Weights of a small transformer language model: 3 heads of 32.
Each number is 128 + 32 x the weight over its row's rms, rounded and kept within 0 to 255. Layers, rows and columns count from 0. Numbers have three digits each. The size before them is the row's rms in percent of the matrix's.

# layer 5 attention query, 96x96, rms 0.116, rows 92-95, columns 0-95
165:163070129124144112109118154154102121164086152116100152096125113128188125116147145165155153163142150126053130111168149110135087062135133107122135120235157211133167108096064135194106128111127100131075182115097124104103116153070160092118118101116169152129128124115116137104159045146128157115
168:094114131145142107174148134111132128144104097137117199135207143140093129187065169110155148146122138112110121192100189142153117136114168127116148097091105144107074151169092097145060092082139157119161138100109154083124099133161082148194175198102126142164123066102147112110125074156090143154
161:178134134199159112097179108155154068176094155079142109155098101200082111163128135157085181089075166096079169146071161128139100112075137109071126122088139202132100138104121135102173125146134127126146121137125171125130149087137213137086133132132088159104139134124118138127081096143144107109
166:124085130128145133138138095125147177149068077089164131151133103121146121154109149107161095136088090152142169158115162081126208094169111116111185147122072127168127113112119152179095161074120109136138095113113087137072076145125163149064213092105181112111143128133078132158090144105148085187
# layer 5 attention key, 96x96, rms 0.113, rows 92-95, columns 0-95
165:139090095107099092156171116110088087122122127108097115117117145162112120108141169183130097095134146148121132137103147180125148148107103124132074148144113177120146115220078151151071186033142089173127185200124173157112109156105137126148133147064173148126137163109123149155094127049124126141
167:129131088095127126147137118086101132114119112161090123072128086151160128081148156041123193107056125116255154124141113175150071124171136127131180127089135138126159204135091146162118094120134161145142110080163119151129160153112105125136129125109148129136091134062154134163129131137134142132
155:139184152133104149094119113096063157164108136089165130126099111183066186104143112103122101134008165178088110128142188101151126093121085159133106141173130163135150140142102107085120136176108134137173193107126160151156123128140114150107118117167107128092131112060081150165086161164136123120
147:144122078137132155168103205119145154099105125095122150109111098139084130145137097163124092126023140140182133173133131101160218098117157124187155103144140158126144125114119107237143177100140101099081059159128130109117145086129121140136077123104109116093121149199141111125110145115119144131
# layer 5 attention value, 96x96, rms 0.126, rows 64-95, columns 0-95
128:046111099095166141113142104124085112144138153148093117105199163157138150127166106122027136130121205149127133142138087117110108120100152121136073108169112145188121135127135196163114126144163126170162102139117075062082100145063108083113122124176132113086096112132107144113144135127199111105
130:178139107139131101135100105169165136119164121081086110147124135133123143133127135121092135131127082176111255191091092152088096165136155172113123122138081137190168121095095087130149135102119148082151091111101168131067125131164105115099165141122156150117173129082077160080127114121180078096
128:152114153153122147117166103155109137137211150122143108130076082157121120144195099142124176119145129089152167093106134148115166141105187059130088088119210127059105161152101124137122127113181113139138108112143155125201079158141081114073129155118133041102142135133151151127073152095113149100
131:126134169070113147123143119136128130087145095127150090124092135117077120155126152146197139105136214131153183134126096104132105100111165137149085144138156117125126201111104158129059131114095209105107131138075148104147134088221131162130156143140117039146085069141101144103176148109113107140
128:110124113186192105125188127139153120110075150123163170173148109148055120137070194143052134178148188137159118177156134111120120125164124057090137131102175129083120095130153071127133133107102108163119124126094179156114153091129152147127139112114175100124151086109087139096108147132113205102
127:202144158164141137182110063132152129161135113116131111134177145137185154070178162182107127132117191207161098094084082102122125143164099132141121109143143130118135126133146125116176134080118107142117137159090141089116151111142074220152047105146187110124131137138132066142101109108102124150
127:102134190110132123084090129134092127098077152082133128100190111131096168144169090147024136096147062118146164118166129145169151130167112118115121148104156132045139132152135217148094120174151171099113135095126131100120144170195131164137086137119118110124135106096168095122167100129140117074
131:160100088125135181057127152200136130124115158135093068130094124137137121145071147114101178133119144131097137122138158199143140125122072081091119113155101106161101111109163092149125165124145216150127103142170115078161120124149142224180078169140121067149152173093127124163117128121127094156
134:188141124098130117123127138076085166155153115129127125116086172133086186198129184120141096117113161100114124129090120116126137152157095086082125110079122102146091119135189212113120124123083084113139134092080146090144116146086152123134139136121161157104166194131138062105104156080200184177
121:198114132100137090150103169058158105131070144153115141145112154109139169095135155138138132156134168172104133160137165119161147126103149018135134115114163120197126077156161079134065074121122151116179153123109125111196121151136100126096130130118077129143152085127150143091097086146185072152
130:099142139014130180158127126146156108148050172169170126150172125184101145154146099161192171153125112174129130160148140124109117137089081149140098128106101085093125113115125176116137117068116112174133082104064141125127079141120097141118147152181131115138152166122111151129111085123050140172
141:175086151068138124100079109120083153112099141135170115082126130101191096135177068150124093115129121156157163180148163136120110148123153074107080149097111126135088103155082141137158149119094202166139161123151129090087153129108153116176119069152132112124129140146085163121070229163090129153
132:185129123183074103131119110067131114120125152096115144129189058122099145188096102106198154091130089133114082100140091150154113132115178123140140134121152149193099119123112171128183141140167109186124112136096076130096162105190157183125081130109138100134087084127066170088115108120178110120
124:226151121131119142190052134154138123133139108192107083126174127152071022147126152098115167096146113121131154101192111128145144092145064105124157127168165143093112135109091133127117115105102132144066133130119156101108138107082141025078146123157113120117144119122156144119111150127122120144
157:139094167112152110151134101082123133165098094107151167151120138155187143160150130141089102166104135144130119148111179160107129090124129141064177074186093108088084160142142091132146152124136143189138150165085166116179064149165173073149071108116187132140097082149153156101118098071099072156
131:101137192110164190116105153110108146122125147188132174135134111157154127098134182094180103151148082078152169138158121138150104118136120085121095119165134095150126131142149110138176156116084028068097127157094151132088110158169094123128120148078102093129088195095128105146133145105189051103
125:090145160144052082087150143185142114153025100125116121069118142131109177170162148134163150109116161099113215067075156101138105166155127122116155117138138145066116104104124109163172076104132109143126096193158091123116176128140138091145146100123134118111129125152166163152121152141186100151
136:136151089172121167151205177113106145109074096103096073126163121113141111141144141132133121126131107125099140076185130093145107110136197086133121143125120124121139182068116122124161139154090201119159115129157110184115107192176123102118156102190118107138123190129141037104120146101097141061
136:095073110119117063160089085091123114102091147188199143117154124119102157147124135106142133138098138173128171086093169093103145129096101132088078109156134150137090111148204111121109188137154126173109173143173143167130215136149048100140116166147132165125143170155123078099094163122135098126
133:120122109109110180093093097153111109152055147090164106150201141104165131118192105086104161095127105094096099088067136085156165150187165078135140164125147106222106207110125102091101147114129114113130083124119154119127125130146138096128185155069122152136146115123113144153131094126137198108
133:215097153086189072104165161123123135104115144133162162126133156080083096079139111110158155137107156072123168123125087094135135143080142152093086122124138140157095127086124157138187145125152101121133124137115116133149134170079194166116083117125109227136100146114149180142154066081073136112
155:031143115155126092207153119177114114137171098097117109127118082113148122084144180150178091158104102159127135126132154106108179111126075110101129106133132127190110150136141182147124129112128141186152174115116165038151171155186156077127088150161135158120142125122114193113088112085137141162
124:140135161060077106133193043165112137087103156096134117120125162133157179094065050118128128132125089118143122129207107104131124187123152142137124097160132131109154122124124061144067163119127087171094127127109152115151168132114133146116126147167133146129103109126137100145141150087227180166
131:110148195062129151163155148096131122199146117039122143131127125111099058143074101102058160078148148159115131132136084134149112160138103119135083120064119124163131154139155094159134132118137161144070127152123133099140138094130099052164085171105131224104126167137120119136093124143100104136
140:093106131185107123103091113136055145135139140072153132181146133097144109133078147102193150093123174164121198194145103135147125147080146071137167138161062146060156108127132170088135151115159099113134168162138126121173096170103135117155115123155167161151157134150138080136064056140120122141
127:143142173099103126109101129138098126100161182107123169104109120113138101137105245154094126087115110161119074117131178070097132115065155124139156099079116115133184174136127091134207161088158172163105140107170128108112173135087093139132157089152104071118167139127096163144173094101160126108
131:109136162123078070087186175082156126151170172151159070118175076116134049110108080130107133123115114164133174178101109102140132104161092165130179137110140156155137122123178114109138126118109149141114137120154150136153049146089151130152139149123124020124132169155124127118124125124204166090
132:127161111096144165173162150120113122103163118153088112129106155091125124158141071143078173163120086094119066189069106099132111116115126089151147157147086139000135185108138145093161114155105092132147141179102133122147188116121109137132136147107124163126116146133097166118135119161223094146
125:114129116128125159085176164179084166130076187133119185119134130107124059158175143131154143088138116127126081168081090103128126100155151194087142148158131155174125148144107079157104062118185100141092154096180173089179125113148122114114093105135147122114185141106121039096103166136119135144
125:103117125167139143110128154097150145144120141100072143117183071121111102094151188151149123145122121181096111096180126118124150178190170129079095136177105111093118157138159133149100126135128207094107106122077149127174129103001099137131148127109136152169111131145096184139121190172137107103
130:172099131120183068096126127150116127147139117115121123117156134125142079120104063132241133131140190123137076141166135142101156110145086155109098126090136143054161169143148119130128140135122185113172061141144143112075143199154118086121130115072117101104159133114104092130116077147207136157
127:185165161172147159113187140161112099068133130142106119177156094080119129147083075088154090153123122153131152117128167119112139099173118107148101096145121094146158158129145196121162074131102111147131121102217097121115094134078081134130147162092146189128177063130091137123155153092075065119
# layer 5 attention output (transposed), 96x96, rms 0.12, rows 64-95, columns 0-95
125:059106100095139147097129125114092113112157123129119167129186180178129163163151065142046153109146207128117119110119109132111104162126150125147101137193131156166143129081111214129107112119152133156164085143116113064103100166062136105109163134188123109117112110119099170112155111150193100102
121:147113081093115128175095094179175177152145104061102090124104145163147142136134165142086107142103083141101255181105122155109089126132162158142141128136110122180133101101103091116164129146126122122140045120099146129086075125138080120112123111119135156146147136145078147056116124125163129106
124:124108181149150151133179105173079145112183142108149103105108123127158117173209105120132150097138134134150175077079128131113167137097182059138076113112164124066130151153143132147108138124201080122169120061149125113225079173170110106103144133120133095123150125124140119129080144089099147134
117:127126195056130118106121125127109174113138075119161084142120116125099192130142161140176128117094209144100181126155052155124124129066129157095111138127122125120142185123072169108079143159088220113115114135116139101127162075176107125159137132104132053169146094167128152107119143126098115130
123:099119131166170105107177113161139099072078191087170116172139137156073126170112207160063143141163178142152100157181133115126096105137134073122144122126157093091094083141163097160155120078102117122122148119106141152095148138116138161132171145130121086070099101074079122106112133149126210107
130:206094171162175147163077103127158079152141161091138112159127124128152116067162122149107153097197174144169102063084104088136118170158121131141156121151069126130154114111156144150172100064101137118114104137092125088107136097145106196137085141109102101058103144056122084102127129140132148144
126:094113164099173148088091109116129178097043120072107126127129118109154159140171104131059111151090080130110164155167143153142143125181113116118101127077184147072126121163097209108129123180155150143118163105151151086135154171171111140126048106120143133183131122181142079160152095131148120140
124:157107048128128178038151153202096097130138171128120109115113109117148119153076144113127190149132112129136155143150166137127120141140058074128087107165137119153102124081171093145144158116154166167140066139165115078171133101133129212152085153101099059108169149106110114132128105126136094142
130:173118095093106132121168164108074081179134162102151110142113152149090151160134162112167110177172133115161122109116133103112101155152111088109104110098083091141110133137196197160145090066086105108139123120092137079147132136107137113123144136137099156060088177059148059169115154086186175131
124:193131131125129128137144161063157118122087131159072135145111142110104155090138153149117159132127174141101147158128163118153160126135163000138157120095119158180144089129101091143040064138133145108167148080137148100197114167121113107105152160100112122135169076130132139146121101146150076162
118:145118142077135225146131111098187136148084139161190157157147093185099080183139096160186175127133105127129133147145163151132130137116101148174112149046131103099115129106135165137116095119077136130115042088078163105121070121088119151132157117176143095129128111128105153134127099137062143153
127:168118160109119126074111117124072059117103170160152149092132141103167110143136081128132076138183122190175159178129130093137099161146183075143101147111120132139108117124141126165182130069110200154104140134132113113092139096131126130150146109160087126059098137058099139143093223166119134147
121:157117096131086110120143100061153138087129109076115139148145055119099141176112112108173168113090108125103094090128089144144123121127141102124118133119098170168112124148100181101191146175195106146143140099092083178083127134211111152154085137136158111176146088178083185066100118140166152132
120:222168112116159158144075139177140121125117115172124086139129091144097044136144141059111142129126103084141163096199102117139142133143089092123134129199136153085139116110110148109126120158135125142102123140135127171117159108096168008080158089160113102162126125162127177132144111097132156141
142:140080139126146140115161145100151037151125180116168162149129126121153151135125123109104119135200129139170117138142131089114073125149140135109152101146109046100128154113199106176163132051145141148123153168088148115159093118163141118130144125133093142030109104031127141123131104100123069111
119:120160211119182185130113138099127156096138131189121182153160131178134144097117169110158074125100090084116164139166077159135132125110132100147111108134123137151120110138129113130167177137090019094109132166132111100081107167138089141079089165109120072134124179137114105153124136078166071099
119:098145173159053091101142170155128119112056125130090143122152123123120151183157142150153179129135143133102211050076137099135147115136102131127170136118114178079099143125120078126184044121124087171110058170156089078104141097145164110137137111132124149114136104121167163158141121111176108128
131:132102102173147155133175128105127182120098058109113110134167138104133113133112118146164097136074132108081149075134126155137139128111162097135136159145181165117117148087070113082112173188068184163161149160153157154110117161132138098128100086171137117192180171195092059115141136112109136064
147:114080108144097124142119124102117057085103188178185161123162142103093129132123131098123145120213124138168160087129167099114092163134117150145094118129137119116139102145204117172123162054149141139130112132127129123150175132152065095145137168131087135039141131037104080094137121158156115145
124:123124142119138138076101087136108177173055098130149158136183127135170152102164128095132158119080093110072092110083150136146173122123146069133179121159181135197101191131109120108070209164121112113119070123113149113132127112147109109142141129106143174179117108184102141127097076110110193108
123:209103148132177063123183129139097116105106161149165171127129169070055111097111102107102168141137156123133171125131121120122096118082156174127095110104132129174045118093156173145191150112146111097111125130151140125188165172109156147119080094111116172114111140114155184125129074096081110095
128:065132105165138138174150147175143045113147178142115111138129111088145126077150151145155115113191114133178115129162153069112108135128108107156130135110102105158119149102181174165140090045116149153147126131111139058152160101165121089130117140138076130033116110034117163126127126122140128101
119:146103155093099136125194113151163124083095126101137081132110175170113136096102032083127120058137114136155129161186100120120135197099131150144146090147093095117129129112137091126027129111128106147137110114119169103141202133148118172135103135171141148108104135109120132150133162074205181130
114:134151207072131164168146112118104132200146103084122125123188155100081069141087111143070181095102144127094116160128095143126117145152059115121083162061123152156152163157112102088135153155126151159064133186136131120104116128142131070134106168118119192154175181156091143128093133143130130139
125:077112115162120106110106142125116082160136176069157143154156116081131092122106112107204184091195175104143181204146103088125114165096154084111176125157092155103132115144162158146140137055137107114131149132136136139161138142097113142115106150141102155048122133046128092124075091152123097140
121:174119165145077112111071111133127156061179148094126131098151142098158067175092211140123108109134106135158099126124164100116159128115140146134175117063155110147158218147129140135161163118147179161094149079157121079137148161087081159093143083161112096122143101120091146135127141080172101084
120:105122185163123085088180129070104130157160133141152104129140079090161100105130109109093120132117076127115171182076123101144139123129070157129182140102160151143144121133123124125150129162113130120120137149146153131198034144088150100181143154110116042164145146161162139092137114120206202116
122:151163124093130143138178118147127185104177093173084145121137168123116147134117131151116161136081094142086068177074097152133146109066131108152178147146141181031118146107106147118147124175096069175154127126116127117146140074109088109135076088103136169182129147186105132111085107166175106156
122:126129122103136145060178119173118120132089123112110192129116110129101060156146158159158127104134132145142085180083080117141120130177165221132120130166106142183152159123076087126136048147203094156123120091172126091163129120153132077088118114131135097148135107148116035110129136130105148141
121:103116127152182133086149151081153156147151135107083134131147068147087107113143176105122100116130135211117136087177109123121131129164152118133070130165107142105122166160146092140112133115177171102146100107095159108145156118007066129191085149105129162123114143117122183154107181184135136086
117:170118140156179054114136149162103136170149125115127150136116165158155100100133064167184075192118203136142086145145132146117124086144111129127100122071165137094134179121130111116135152144134160103179044116126137142076145185145116102129134142070135104149143120153063123125139063134201119159
131:159153154180120142141178161159108180108130108118089128156157086095109151139071108111127052139088118125129158125092177140125161098164111122107109105172141121138167149165097192102103090174075093177115137103189112139099100139103113133127137184091161171179134081177072139065141135106086092154
# layer 5 MLP gate, 256x96, rms 0.146, rows 0-24, columns 0-95
104:085134107154106129134114151182162064125046120130175107170110145152132073146143053157087146109137181097134129132051113135124092065160128126123107151129169102160127127087186185152135152139095103160120157111128138103140133107131104139165104128077107136097178095142156122108209162173158115180
097:130125105158146148124142141127141107128152130121129113137116180117138101179142157183069045136151072129113082133093125150121110104106173143154126067169127128081222119103191127073048076096166153099097105096120153140132191142174112135108158128147119107114166145159188127096128090084126103149
097:068124153104165192080148123138127117100151198082133109134121119116139108117127099176125125105090180066158129071171127120154130167131161152150178161123148173116099130103129106096172142127117114143068176136137123155103124100111122026115118097161086079100106161174138201111184101106125114092
095:132110110144056152132105103103136103172158083151201132131097160113100150148085078161133096119109122117226126119207121101137120138173135137154143125115118170163105169169145175129116147119166145104122094136135171070154165090081118056156094111133178064117114134069151089134115120090143107134
092:143169177143090123164130112153123132122062160124109060156092132162150095094129095140118109116135190160140147130086129146091150124155139097097112120142117178140140136119169109155116136144094157105154118211112146085087144132081127180149158137168121125187103048138104073061123048137104060141
105:114169125091141163027172095075152121183130090115125103133056120141084127147129134137085081137121129147125085101170129073090114126143146095175147121152104154123185114145127156163120116163155111151049138133196136126166178155159121085145122161149119181121117124111113131092079143075139063107
100:069163082102159146147098177130155095131097136137121070130134103045184133100043097145092135127149098176153111132125102144192117126106131051125134172230132122142129132136196147185182120107125108150140096079120128113122096106172119134094121098159138131124132169108119126106103151100094118121
094:122155137125122119168136115207123132114168083090144129180100163145093115130083122119098171120122145158194142126097145123103126162106139148159133107111146124165108101119159177075045133116089142154143120162187126120131138174123148054158072096098122090133096087123191042129141140169152117059
103:123156141131098141097104119156142104078077155126164143106133112167152183100121157163109116186174177153151109145099096152130077082134101131077075114102125152139104141181107084109190162157090116095128111085140099113109078091097117107067195135172155088134174145139150195156136072092133176144
104:118160162172079178131108111176190102124114125140151115146081140142138158156146039164110129116104214169102076150116161147124126096170137098077097077115110104148124135071095090131088116113089100112141173082114153138218138113150133151171129112099126144109124163149082114091128072109129128089
096:170116175166129140180176114175130127149139126121147174120121179117107171066090133071095138167157123122125145047111064172139148119170140118129118109140123158155141097152072110103143114121164146062175132064099068147104134112106095141122192147127147165127097118086148092070121087119140125058
096:147137131139115108144161142162113146104111150139144150093145098058099187130036077132105130161109121162118151132111089061161060050066103140159123140094151192133095143124115168151135160134146128098092138079137160126154050134113172149079102073156142160156141120141110086146152106157144135165
098:149132118194108129151081146177174141180109091129141135110125082176093118143114121087107097126114113146144115135160090083146005185129113081161076172104185125147124173133105094107101089128162158134135140143146143157186117094172136138155110058123109105070091089166141128111120106145123160130
100:163087147136113080132114161139170130160120156094094122112139133089099176162150120149111086152186115143146169118156157137170026120122102097168174133147148170124043089151150124105123171111126128092172179157159063135122096130090109053123083094131124119148180128158121127150099103134055143132
098:156185162120163123184134112122120109129155089060152150143205086155155167160131145167133109131113109135137154147081111120117093104154119140177141102150157126059142057131132180140105087121072127134138117125126116095183156098120132121179093122163071075143144087182081089112069126167184104154
104:122117140143074146171150112178150140114107122094151142158113191177112078104112086095110147116061161172227132105074124187137146100138144070135194136119140169158111146113180102172132146094078110155134172175112173077155156158131134123109088147166089091112108133139156133094165115128158120113
096:115111183099122102103148097069046125105116171080105074160132112172130118197161150121198137130165144184123116172125090114072159113149128127073164144122131110150089133142162070127128159105149115050113086122125115105162119125115150161085145116170161152061129166132160114137172140151121068131
099:121102101076100198105168195121209130068119175094106131121168148077129134096122131147119093172174160112065153147111087153170108129143113140092113100147089138085167147180131140134113149151144096098094131100141112087097160138122172102079117103095182118185095150153079174112089129128149087147
098:177134145177157092122080128111174145171140104127119117115119089114114140173129147188138110151130194176150089221101155132156099134081137136081114175166108102053088082177164123129141157103157086095096136136106120047077122113133129121099133092114112204097138134103139119109169102134137127094
098:088149181062048132103149147148118152136110182097156117134148122118150092121122137102106067190152100210193124099121103095127094129140142128150091097170091184135096126112171138151163170100155132088087166112130102090084119121107100157180110103165184121129117191126094155117137094097150096100
108:125105146085107142102149160131203133139086117125077122120122116144143189195100064161131126113139115114158126143181131149115043084153154114057119126193091159122135184133147121117144155118128095108114163118163123067147187143116105122137151099106129166189125155133167148130132186091071079080
092:119081151129135132145120145179169076170180143095106118121095133138132064091080108136154111134194161165085148133152125139095170108167100099140115109136104216130106150180105096124111136066150091090188182101167111187093087140158100156134121099078143090128200130100120096112118153132159110116
106:095163133172151159122101178088143158057093121171143145128162178133092158112126093123116169108115144115150104157142141113106174129083107095097117132098091132194130089154161143163255115110131147139127117090126093186120124135094058123135166149099166141148148120138165126110061162114135166084
094:115176117111143102135157118084129144189109202120182116152177152132137102142153130161105086143125154169129100063153204102144131089145130123128190218095100131165105136121123101139123166149084069154174124101100153123143137110116146131109077081081122083131138058094158172109127142096101081140
104:156088159101136151078090115174121071123160117090145201100110118127075137136088131133139091125103163105143116091182095130100095139127106101212147179122096156129126134105142127185098089113179063113122148139148034202160166088151112138076125088138130102143114142118108110077136109158142156117
# layer 5 MLP up, 256x96, rms 0.15, rows 0-23, columns 0-95
103:091139075059226069158110118102113148153110130147158141116139140171143111132091119164128127106117122122135118063112149149175116137098141103187149102109151106175104141104126196092128107200124160211161150114108142156148129091152143114181141139101140078146125067151139075147115176096166094121
103:139203178119183166095149156081116081139106099110106116181109135065112093126122146165105128203104147124110153193111157159116097135160135129106130136157120164137143134116124122119118113106129143146073132117157107155068170113154017180104118068167106100180129122149128159118170118130112084077
097:156118139124138140128127048156179104097080147134086189113073127092118158083158096130142129120126179120115086074172123132113069202114102077120146128099158121147137128171169132154126129048136194138068124094188114172155121097113089159143167160141149161109111161163153072112142143146149132134
120:162137101138127141142176130126079129079176079188183164185176141135146129122115149125156166129112103080088114148152129176093119116164123164181126152086070121143097146133102197105172154180168173156088083136107065124137137097113075084115140124149101138102120160097139064165093154118149083142
102:093127112137138150136145090121143161097093098112144142106163168057104201115070150106057146148131136154174124154118096120102139099129188134184139108112150110113113137107112110100062122141116108151171152148213139115169067091068028149187149107128144095144123115127076125137131129100127108107
110:137098111161141103105154109153050119156131134119123132118113076119139129098177118079116151120093175196111168114224156141096127134116163149119102152125116081121120092177144164135154098177167064175129126145196205092101087115156126101143116111180123166140094116088086070118125165141116156133
105:133148161090140159146192137100121148124128060138190061103135097097169143096128125149100191066091100146111138115119162127137154128082155112107118196134111073185125114117159134116140137164124134182135105065039119172079139071156124087102150088139148107089117146146115125112173109157142077125
089:120099111102114129138075164141110084111083100108092168098071199105070124207124163144123139138097190125130167170117102160087126101090103187117127130179145142200098095130100108103116094106065116163129159123078163116124084129153084129166152153152162125126111140137107154136134154106104213150
109:112162123096133156139133166168156103130083151146144176085142155138140164126171062142087152168143085085125146117149108129080119178086120090097125146201079177161109153138092107101138097087118132135123128108122128106143077187126075208076162128155058108097106135152154112135123055160116177119
101:134136151066106130106162121111137104108149137088077166151136178155149190090171107077189140176156120072117162138124147135195138062128130099119172160125144135153131098082145119158121111164186143091073101086124194119108149124113087102127135153119155124122163104037117060105161097138130112111
089:145180177137117191210107116117093103129118125143126128118103171124068160093118175088089113094152170152152115139120128156133104139172136117132085140103124124133054125110133057088161078082171112161128148132130080134169026115151123159142116128194181111110152110076130140112095161156145114121
086:128124135182128178162115142150137161131138086123104170109133141103111104147108118109129126127113173105093164194032126139064140168068152088128143105152174149116161138136090143103113150108130097182148092118119220097140166154113175126149110076088077172196103093119098112115127168088096162118
096:087148060106166132114138171138113115117141096101188131143109141137104102093152081069174159135160141139129156140126173115120114101100058119081157133158125130125136168158068097133099134155047186174075127060151161156103145127133104173166156086106162095112120136178090134163114172119123188161
097:123181116136117092171081084115145123142156159138142171148103107121114173136145164139112079116084183115108134149126106049115157114093021157165133121198081180122139141093104109138148164182158160120115131143133102085115115187196110121112123082121114143108105164088089123120144152091071164145
097:115115091081139126109137145102098141095125158158160154179102134126140183110152220103087121139123173090128163148171121145161097119053057114137138064130171093145186118118125138109144067082124123114137149123120071135124135100095147071130090116170128146090202159109126103087129145198168134134
101:078133107177212116212123143157114134099136070132112105090141156107086133083101117112082095116117090114143144080106162181126151140117212102119125121151038120131100174072173106083118162150142131136096134108094150115168126143143108092115143112079199126114163122168099121144156114164139130151
098:129159154103103106168126094160135116138095085115128165088163108124116151105107107169158150162125140198150061142090153105135138162065186136152097131190172118100132053154125140118178075098092182098117131096159123115113119079099029106152169164135102179136084108155156147151135113100137125131
096:201168122167082179091126154146145137103191145118132113177125180122127129092141103105068132098117109146142122059119148143155148131127104138177133111129097052120114177168116148218119121098136142151126124179139090157131134132087131133100087117118090155090082070140126107113154170185197082145
098:126131093138122137100124167113182085150121149149088119139170135134142093128083153158088121171130121160053127098118069138135130148066210123154144103109072215159125148112159079142153165144137137074151132082125077199143107117111152118104100172156083134102099120173141120177128177159126098168
117:129128162110115149153191129103096159129095093173139090093123082139175127130190204104130149125143075105059107149153147127088117120130125131165087175144117122136094141037164097159152122102150161122077104120118171159146037125085107159112143097140131113144092162140144103120093076193096143111
112:088085132063146118146138121114075158143139177137131150106154098175091111052213174145089117117119113179103136116139137143148122111080130113127185129114099131148177112081137126146150081101062169151116182203121131102154042109148191161122137130165101144129128097115104099164137149138119154156
092:144119134184116123148109060139096103129098105162176114193196151172088132154117161092087140084103106114147139122118115136158178072156086123098155123114147119142162115141151130110132113104096153095221051149139113097147142109113136161094123137169156223116144135181154179116111134083132167095
096:098129161136140060108147172122202102142154136189127130068181106085153115176130105088128190145153148109164144068112137105113136197164139167113147065132105101171142192149115154136167140103158123146150177087125195098118137102133105148137115121136155106163135145116139116169145166131083071070
092:094104155169081126074115164118146106134178118106130153144108119189134104165141146071116094172125120110109129184048077114192137113149129143103174137165148090134090126151115138153111111112114114096134140111123086092133168119155084149097112127094186190197159118141061090164074112185168123159
# layer 5 MLP down (transposed), 256x96, rms 0.134, rows 0-23, columns 0-95
097:119115127150211180139121112065172172148159093125152088128111121131125141142148122134154136141103133128099177150121131121076152130125159124164125167088093136102095093140122111090117132139146088120130092116105127153135167221080059145112194075219128171090126187078139088124103090101127116089
099:097116134126111159113093170149142093121158136156101124086141133107133196148128081104133166222093156114123164127112111116156090173143093127154104181121154136161116113131143192209143137091082089081080109146138094095110146157118094037161106093100149186128105106098106123162191102124113158120
096:119088179114134116107135203172089138045182119112165138209159108125125090165155122212115178108118087109135153134122128133130131139154113110168115105160163130098120148109154117124154129177113118134129128156086162117119201136085110050170114088112096110138097095088169170067109108097132104130
116:143115121102194128091115122125145145075145193156137158152159159133147102077129121100175190130172123130059131125153134055137131069114144185124095151138123105122101116101111142078129125123092184115114140164097106094124044136171072165124207127121076139119119139146146129152141142193112095074
100:144156047115103133134149122092150095131135162145124151147137179120137139105108132163150181130083178118119093093112096123154116112137109172159143115150117066178136124137126173069159071085163119109150112057105104191119156147125108134091170059164140151062059173141105174137147135176143152175
108:123121120111129119153149153146134156079061214121117147097176124100178129143140147105094139151147117122124144141156076096120141101162100168031125129105107119125124121156134156135056081180166155142100117144089090119108115117101176116055165106114155165161074169161114086178099160135066141160
099:158121154103092157209183095170014139178121130110143163156129143158179091061148159154137051087088107122086087102127149152138115137126129128093181110142149153090131086142086088150144135162142139120181156139144116147129125099130138124105107105175113172132155098117104146095078135078095120151
090:095162135183116121118184126151155137159114184151106123163171098138177121091147064069104135112122089153120085072160129085181122173150174119154158127074119126080132159109158126121174146136187139061167085120161084145119143112126177141074091114127073099164113153116149125123162103137137068081
109:119133107157103148093169134140091163147106104107137157119075121138087159144148118143114150125131110066114123132094109132057150114120126110118128120174161111139139157140089092111166077155120102181173125138061171108043166147146135165112116134088128111255086098140189085095121162174154118113
104:096157145053133154146111163186141130160101181138181132164169130120123093127062096145199109084076149140153136091117135103147111112111099123154087105097153082125138213088123161098186117118103126124175205113099125101112157125161107155124165066174123090106126147158159125108125067150133129107
090:137128027161140161069155179109152173087073138111142113166112108148157072214114100183139158130103112131103166110148126087143125074143136159120134166113132103107158086153193189179104176113096098129115139153101191115104103142153123122128107162096103113135117084168151114109077101139121120105
089:110173122145135152146102132130139180097132163139150132142087133167116110095156192136113130111116090076154101042149124157136130137205092063175126111141121086092181192112181117122102151089119143131139112145145101127069061077147047102195133128153130100112142121142124119165136174142167100104
098:121146144122176115132141151150133045103123160151111117162093182137133104109097073148164152120119146109143140113132060099091141240162124159058094156099114101138164117078148131101132073125171151157197093138130098122092073100164117162126163146134112107167141086104108092133157124126123128199
100:117111142116140150108147146131132109139098120127111152168183103126122113124123161104149133171129112124167088141125083052056130108194182115045092129119155114108108074108157123097125192135164158160175076110143123113116128130159125113138131160071168134216126070160097108074140139119089179186
099:128127143146142137188117108105163132122109101100173119118197138146127102115135103109139090099197072185096156160073138061154126114211114092131175111118115140116180123151141149144101117116079163162150102184112103132167107114174076140151134115067160081144101103151119085077114129123174168065
099:157084216109147121081091150085148196155127187129142133110126149133147106129137119144141104142073186125150141107120103096095131081154147120176112181116161067145134097132099181052147116173157092059167124139138106128082116104110135122147195088174133128104115082098114081154113173093127118105
097:142124118135159082063123081134118103110067181161135098161138164148181108150145105140135122110124147096157137049095122082095098151115157139067144115138099112134130127094193095147106116129141080149155162146113057136107136154193213160133135097175183107122113132162049146123097098161120145109
102:108134113121191122124139157133110013164130103142116162117128114133097091138158184119134105130172126175113137149149188163105123134124097100100142133131143160119160123134044147149170166146113087100109138129170116120101158134165097126105139151136129078136105075070043109178105203071126169137
101:133077177099173096127106059113140067144125154107110120120092138209093153170145170140130169214201163157171125130099139161117104120102093130146133164123145098065110070183136153112113114125144151090125145145142099063102128122120098106157125101067140181111154128085142138126179087129144140113
106:124140153101169127134141110071115182165083109174133095109168144115124109148159140103163142178134115142119115087133093097079094111081141100114141183156131163151051163075129124126134163111189116075067089103108109200122115126099152150131178056128159137111126127076132134148118137199095139193
115:154148157061148186115142161127149109174126167133128177132081130118116100108129078169097053118152108147086101145100159075135096091101115092168121095065130179106154062135094112140149101124111106147205147199130112075141154138072094151119141170157133135113134100128155156108177143122192115150
095:120120143150183137064093154122128152083151097115123100084137161125200087170088132104139151205135140114095086120129139111170113106111105155116080172098107146165105133141112105133084125137121117194150146068149077183164131142107177131081123118112113044156136206125130085129182113164144135162
095:184137149090126106130163098166115127085189086090129107106124110145102093135111131082146050119090131168083084180096123140092162115133169124157125203145125141098201095039138109160128166136146111135126136168096091145141087068147098167142090099171141142115127145143092116178140148072114146151
096:112166154164151099114157124126124143159100143155145127140151129066049113089133088159111140056116140150095116026175163060098058121118100145188142108150134128125170142137153167134114173128095163124189110127123129172137166145144155118158182121146148148089111109109160122118165151065099099084